Weights of a small GPT-style language model, trained from scratch on English Wikipedia: 12 heads of 64 (3 for keys and values), 1088M tokens.
Each number is 128 + 24 x the weight over its row's rms, rounded and kept within 0 to 255. Layers, rows and columns count from 0. Numbers have three digits each. The size before them is the row's rms in percent of the matrix's.

# layer 10 MLP gate, 2560x768, rms 0.0293, rows 2160-2227, columns 576-671
098:066099150099092117152131093162170143083097109118112118111100160067088136162136123100088126132163135140119092107116109096156114118073108106095131102139116147128132112119108130085124148167115140128171117121147153151153124143111148148125112181162183095098135127107086112137136154178118084135
102:107112106090128108159121148123130147086109074127164134138132106102119187141119140148107138095111101059137120105063120136109117118121119124159142143148145136154122112152115139133132175100143131139098175126156112137143132087155107167171141156088104135158132128110149119128143139116140118112
102:123133122127129134126077114114148124123151192141113095118068100171132149157088152098108120084092123084099121150105150075095124097109101143107148082112107177154140081114089102093126127134105129135141117114075110131135105105126085125162109136134101068111143154122094104115184184131083099147
100:120109115144146108130173102143131103109126118139131116125116132079107111155101136122150137077137110130124113172145085120126123118105155122139108153162114130128129120096139116124140092107175121114115109100145119109117072128167100135104127126096080117138104092157134101099079119089149132104
100:143112157157138152060089116120146144164114184103220112175137126156081152203129141117112133100144123134137128140111107108181138090126089170128150115091158137135167131138107135132122119132153132124120134164155196143146107122172110153128146112151137189154129101107097160112102135145133124112
099:128111120134131101140145116157127146154136099177098107157129102111131129134157134161145072107119125126081113143118148145179107112144106124115132138129160135140158110136110119121152124133116133123127082146142095134135116133111143134120132146162094168139154121101110124152085101134075125118
103:152141194135142120133123137107101197145130161136134143138113141123134112122106080111161147111115131106094068121067136149123119146135134099119116109141156150127090131122144140118135115108159170124135126099148176151126141166142126159152121200138119095113148130157090124149074145117134147109
101:105078122175149123118125133101138111143117100130133144143114132154146129116100112129124099176140114138097128139116139114170131173127115141160108141102127132143122097096143137120162129140185146101130101132107166152117125121126102105125106152126139137150129113123125110107119087108126190090
098:125103141136143142186165128117172121198151120128168155110111130133102115115125133113113133109138114169126117131130147134170176131140102080099130135135145124119109097089120105114100137117131192182129104149129179133150133130082120118144160144154088163131151113110085107108127137144095113187
101:143156161131129119128127087096196122106145127160133157188144113180095142131097103084162114155134104083125106125115139113170121107155110123133104110149135142124146147105179090159126177178122105132132077133147076181131094116121101156131192118113133104085141073167186128137147147122122116092
097:153122148147140156116102094107154069162070131117152160108110121123129127106172116083143157127139083149136125131149104095083175155111158109172114119158156111113145160143139091116124164119130139159153116132097098137147075151091116174130157130108126125126122136125122108119126121105158139126
099:106096145146130111108119079118135141156180110163126119126148087153126137149145142083136144119135165128106124126083162134140098149153128132116135089126119121141131124133165109096109146075099181141142127151130191158127111114147147113112083114131122130154152125104141105106100171133080152086
103:135130142114094157122131161125132097113141127143126124130144136134163148075152156113156125096153121135117139149096124083148106131144157134151127170132167136120119150096119114136135117141157158131135132098149069147074134109119129152144128141157120079104144105132153152096148138165122136125
099:096173134132108144111181124172174149113109098153101144143120145143154114142099130102128106156092124142102142112106122122103124123127106117152172133142142135115117133134075188148103105130101169153106132105179118192132149118139112147139106134104111139174172173140109090164146145126120080133
099:131109154132102162100158151174096118145120074150157092155111113120115101105130119121135110128090143129145147081116153130151122065181132077103135102133119139164119150103149098091103152147087173144075117176123156081139143146152193137125108110122110077151124152121117138082110082149143158130
100:079137162084090111089128153108191125153113102145137171109162133090122098120141134119081099158120144124098101131113111142125188121148118115119115141107100122135104118148121132134133134116113124125157151131126124150129142123112099108164144118112160121164147107121121065158124150103128149144
099:117128142125062135141109182110190125139137166151136116167183144133146116116098094096117163117114081141093101117125099128084144130149123131088135115121162155127124134109129146143090131131137157111091119135135165170153138174141131111157148083132087114130156142150135137149060116090145123156
102:128140152145125143208120123128095098148118115112165110109168144112112144097118186110184160082136096106113173111112122111184123089150152139165108183110141135133141129111157118078145154145101133133131145119168119120117161097153146082124137123083136119143139140123091156149142122102139116109
097:127108155144130169125101100151114134115134090169158141117143121140113115170142126098139154103095122115122149111136117112154118138120093122142095181113132127136137112109123107132129194098134138113114127119121108160128133135123157137156137135144175104127129165149177122145086118074136108179
098:137141140145138102124074115146095117131118124136114121100107121132128130144143140124141152075127087140100139096085178143151088100146102124150113115163142157126135074095171112081111132074113134136133132111077143146110103123109156149152111141096115144112146175142125132097166170166141186095
098:108131130140101137151088149106116125136118134162133145125130164110157123123116150120146121188090077118100118114140139099139125125084112168153106127148152164113154132162103106112113136131188142127160088110161171169137133144109111147099164139143113148139141178139096105123183132112111126155
099:118139160082141080093146180169127101140118108126156138100160169123116122136129111080132194121165119150112119123116136118118135127153157152101134049139155129124112150139107101119113130097153100145165107101116142132152108147103089108149118107107126105040194126107141131118140139110114146153
100:134119140117119168186115139086096106129162112108149141115103077114177121116121162115128152163113078131089121102104116095096132141163112097111169128113093125140106123122133154090161129117122130173148152135126127149084133110204102114116162099092135141133143117133128140088123086112122146171
095:121131149156158146095107145095112109156089120143133156083159162157169174118118129128119159165139143169134096072160104113140107122134169127135167156155130146144100099102145116136121126142134155143108114088153115120156118142101124133089129136130156130142130114118087105132120152149116109139
099:150154127164151158163083126080073119164137113154132121155186122111160099143123156100140157127104127123106103133138126114137132109145146149133102130141113171130137165114104166125092116147153124108150145115085124177117140168106166135161149132130103138075139131118084119091168123143152117119
098:073102148124124098161153102122126114125117137126107128134133137133139092133106133145111098144110142127146125162140137130073158124071143134097128134127105161121112122131131118161130147120165160096131114151145147137113139081127136182120127148145151121110159109138123153133132127104104117122
098:123133149116118096142147105131144145126132107176106116088096152069137113114143118088149145108122152170115140122126093119134144122100102136103115137128132111115122081145128114163132119118142124079156129152137135141149089150104158145113103151127099102125146143118088112156137178134116156120
102:169104113186119140144161104118136126149116101109177147113121124197134132118127101150152101116118114120129093096126124131128087125168112118104162129137140142140109107129121122111108141146100102103095144150127125096111106111111134129155157139149089168126122117108073163148086188129130136111
102:118161120122125131177145111130132161138126145133123128100121092139118119150127158147145158156089109152121130162126153155159099128122119146111125100090142156130138112148130109109116151116162145142154144143102111151142112101153093139119113097129140138117145121163136149164204143136146118114
100:105106133128148112117110145126128182176137105152121143139154115120079126130145148101092165139103166140116164107129124087111149156137170138175133095139134131149139114122066137104134120167119123116128146109116113147125120123100127133097127116107148156104153108154087152160083124107139102157
102:143098137097156137159094091124137154112130173131140077146108074130056123113102120077072121112157122140096135116120117155121125080065097170185147142108135115149130153122113139115137125156141171139161138081117150173153133139069100103130127164141122124121134112089132134111158162105162124129
100:100154136150103138100116096137086109128133140119140121164147111136157111133123141113121112127130100159127132139112149151109115082113127113113114117131163112158099106116093094153136118128105125134105133159165156139147089118135144123164197092156095146158119118107155111134132113171159097109
102:158168113124115131123139085094128141113123096110121144090173136112081144131121117136171139109159143143099159122148100103152119167083112123106155105094119121087152118145119110096132119105103195170120160161105117131127134149133132133130129108121148127082182156134146140191135095171147119099
102:117124103129120135124117083137093119159137124110095109154101137147138108129110112124106164139089125159114134114108168178153128152109113096165083071158141136122100101136135135193147111128105095162181131128143150132151113152141117138108107112157099185146176165133134097137105108121145138114
099:118116099096099123150093161148165141096137107135116143122175114103137134173127094155129134166091147156118125135118121131072105164119087135130160123124086167114126128131121122151148150133116108123076114141141086157068150151080123146154140174148114124148145158143072119114147127145164153132
098:105155117123134118111101119134122148110093130081133118167154113145116138132127153126116110140150119094111132111155142130100110134131084139134139118146136110119123071152104104115139147110090153089106127073163113117081116156115152073146091184147085115173129157127110131101095126152122167174
100:127145145134145148131081088134128133134139085143132148112131142122115105114182153137084143096111144144109090170123111139112145127126139125128079112164134109163130116154122146162144110088138104129149142130100115136164113135148110130117129114154114150090146114114099130125129129138124122093
099:128117124109143210116134104148105131106144149124113107120155141141126122130138106124123125131161170159099133120136115103137158099134119116115149100126109134111155099097136156111119136097109135137161152133109078129144146132096155119128089154163123074057157108149126140153109110142153150119
097:117111106100083096105101118207159125121074173152142142161142105132103146130125148111108148111094135117109135125112105115108124129135096143126104136083102152132140115138150115138097106099126082143117135095142115153130095118143142153114163125131104135101149134155082084121116062166128169138
103:156112142091159153117072159153149163123139093126173158126113095166122086138183157099126148181140147164096102145110116166131121107124153089069120100113114140158120114170123179103143125104099159121160146145125163144131152136148152123165114094139152131140152130083092105084146186138104094100
099:122129121118078121142165138147134094095105131127086092116134133122125124099146130128094123083162108163107132050122146130140087136112114117140109112141133148138141129085101124124191155128110118128121117140105173154125130149150129154145192121135112129105146147152140157129096158131121118138
098:134146125123088184137121130132143161156149110124130111137116115176092111137124087146128105105115065126090124148128172104137152077137118125125118134159142160150137083141124133089132134153109126106128142163114140130081152147115096129126151139162106137139156149141154135137098107133090141152
097:134115107162130140112158127140124130121139131125116119150126103120139081109134132100117167118108072120120165128137138130194115097111109145122112105130144134168158094139097115131122142120167126128115101115142123130109174144133117124155146116134119153115130114102154147123125094126125139068
104:156115114126125143069120143111121120144133147109083140159125082169120107127117141067138138114153100146113128135128106128141149147090131138131165137145166108127145138117134111125150127114158126095144180122148152133107082152154098123123143115187112132142141124109109122187147144082102087094
094:116115135143123096168131164158066112119138116103128160144120136154165123123096116112144148102094111090158113134088097130109155165078125170142104114150125139160147171153149154088144120110125105144130116140108120143117108127173147131150131113122116106116119117134096133137118101106108157133
105:119128182148083156152123171114086153113131168181132153126154120173164132140084110060147136132162121152120129154108142122137130119123124113092138136166152182127128142113123123137132100112119137140104135109160163165100130149126134124124174147134165161176144129135158094150106136111149130130
101:129129117155081116159067143127111113110132101154111165115116150078118101121101108137185154134117113162117111103133143169156154105109138115136086106170146119141148103124147127129116137099154096107084122126129113143166108113148102117114082130105129124140140151138104123152123127119154147133
103:150108154103125135095136117124109111138101122170177157147142124113144174158130136101115122149137130137113134148115157153101134142132105175108112106138154154107139096145074130158134149112098093140115103110151124163103142143152150124146090042154126132168130085151119144131163166159144097109
093:111133111149149145126153104129082170101097163154145105124126136106082155106115162194095070120148168123156115131161115161142127099146123138197125072102150093109164119143120120162112135095148136132143148113108101111154091119147143090074100129131102094097144166185153141122115137085147173084
099:142160132110104143151134182127147122140158094137156177150121119099190138187112144105111135129126099130094131133158122108135164145141154106070101119116115101118100145155127180127156098099087099151129117158105105134108140141158109123176149119112186110138135070136131142150130165186104144145
101:126108156119161169142140157089109130132156129092131125119138139122110124202109143108125142144108158130142134130128119140177105101150102151152135134149143146128163142129124121122159102117068126110101119105152118138098154155132111118125141152094131134115127093129169151093120133118104117162
100:161163152116136124119085126132098092130128130200138084142097126139104137116131117086119147125164098122161131125106121107107146130179137145122106107129150093123087124163166132123164130131142124092098140121106127132181137166170089103154117131163143116159144117126129175098144150162157128111
099:123121096145118134146176158112130109151141133104109146138138082129181117151169126161126124146115141179147145131141145156127192141137072171101135112083129142132126068126154108124119124156119157152158119117127140137160118148176147164138108102120149145112136129165123097131106154115149144103
101:121177140096129154132137138122132182096110141155166144139122080124143080139142107109122109115124100095119130139149176148083113121090100089154104130143117144130130154132072082150149133146134131071129113126159119117116113135132155118151113118139120117116129132119091091122135113122141115090
101:093141128106147164116093100145157127116158106125166186158135124173181095142138094137156178150116137104093108133163114124196148114164178100155158108162112112140137137166164111134105155120154110144132130080148126156100122111167101125130117119174105135128141136095101135118098114113123098111
098:135138156110162168140134146140134150166077109177095114125127141109159125141174106152158124128109057164140089134134137113127117116161157125135096153143133130136113117113168164151143120126130117142118126112106173137136128131110153175136092147093159146141114108114145140115189087171109162139
096:160121183105132168131128120166116180107132128133139071111169100126062123119164141118137138096105093115108100135104132101130135097099127157146144121110116100108104083149090105128082096102103121131148118124165126128146100136122142144094119119123122103076128107152146126165142176152184080147
096:159110136139148139103071174148114155105136136110138126136104111138117124121140110123085114121140145090130146109130127123126152115118112114134123118081091143138125165117193135115089114086114106147161106152141145154104111126110097118164139121112186133114153118133123172134103188171101151130
104:126093150166127142136098068119083151156122152124147161165117093132134131147160113131121130154147130097105083124153161109143125152139091099131113129107101152127131114100130166129181124149098140172182130165196086142119145104147141128129112138079164175114139124129140104091098157108117104130
098:140124110108138155107175161177085138137161118114121115172134129176107162129104126142121194123093114128120168108115120146133132130096117143150110169125158142116155169106168080125161114108091161090125146128152131141158119138145135160122122139104117132113118139127142120187148117080154143110
106:153153139124203124131129158147128110137138139146165125151121118208114090110102162111166136132119159103084125153099119086130155107122146106125136155107148121149120121121156162091120148124127147129151164103140136180150109112127139134157124108147170147157132107133090114135183115128128088120
102:097122134120150147109149145133108127109150115131106150147143137112086115133144150187103163146120113133119155106078122143150119118133125092147146093086118129121122110163130113108124141130108087127147101109184120144144164138152123097132114112093105079118112114128138102170151120075122138131
113:163106128160120130118037102105125119084102129115116120118103152131121079148160133160082133130141128118105125088156111158130103086097094074134109150170135099151120154135111160139150104122111123083122131106148128120090123144124152138162136145097116168080121069121117108141115144144135138061
100:111111130107162173116131125105099139093145172119164086178109110146145142111148193098136122125119141085106115086120081097118122098151100139121130127125123130086139166135136120156161127108098138105105083153139092159155120082144147134110094120131122120119123111150120148136148159135065113163
102:114152176157160150133157102142085094153132162136149195135108091100128122098152166139132174164130147078141162098105169141134131107106030105143135112123095166114090102129139128098144145103134143125112194127111126125145112116130147140136125136111128135115143110132165085205102143116158132123
094:172169133159112136117145111162136102125101110133138147115067108140146145083098170113149144060091156104144134160123108126112108129123087126132099157161143128108147110110155140103151148128126131181147142137090097103121118138133128147129115111124128110141104154129155107175126163121098118116
097:068129147130081145145144074151123107135104113156131123103118117146157096111146121112110155112114131166108144120117153177140140143154103125143147106103135175138167143127090113093126153110135137156150128091109143105092109162163134121135116114159111100151124143134118136148080142119111134121
099:159094142106111134098148134139119149127120170145159132146159141104096131141138181147128121135112150120102107128091138124165138114165155128114164139161110132143143157132099121099120114155118101128128111174156101169129126142143164123152134108154108111129136147092074121068105121153120109129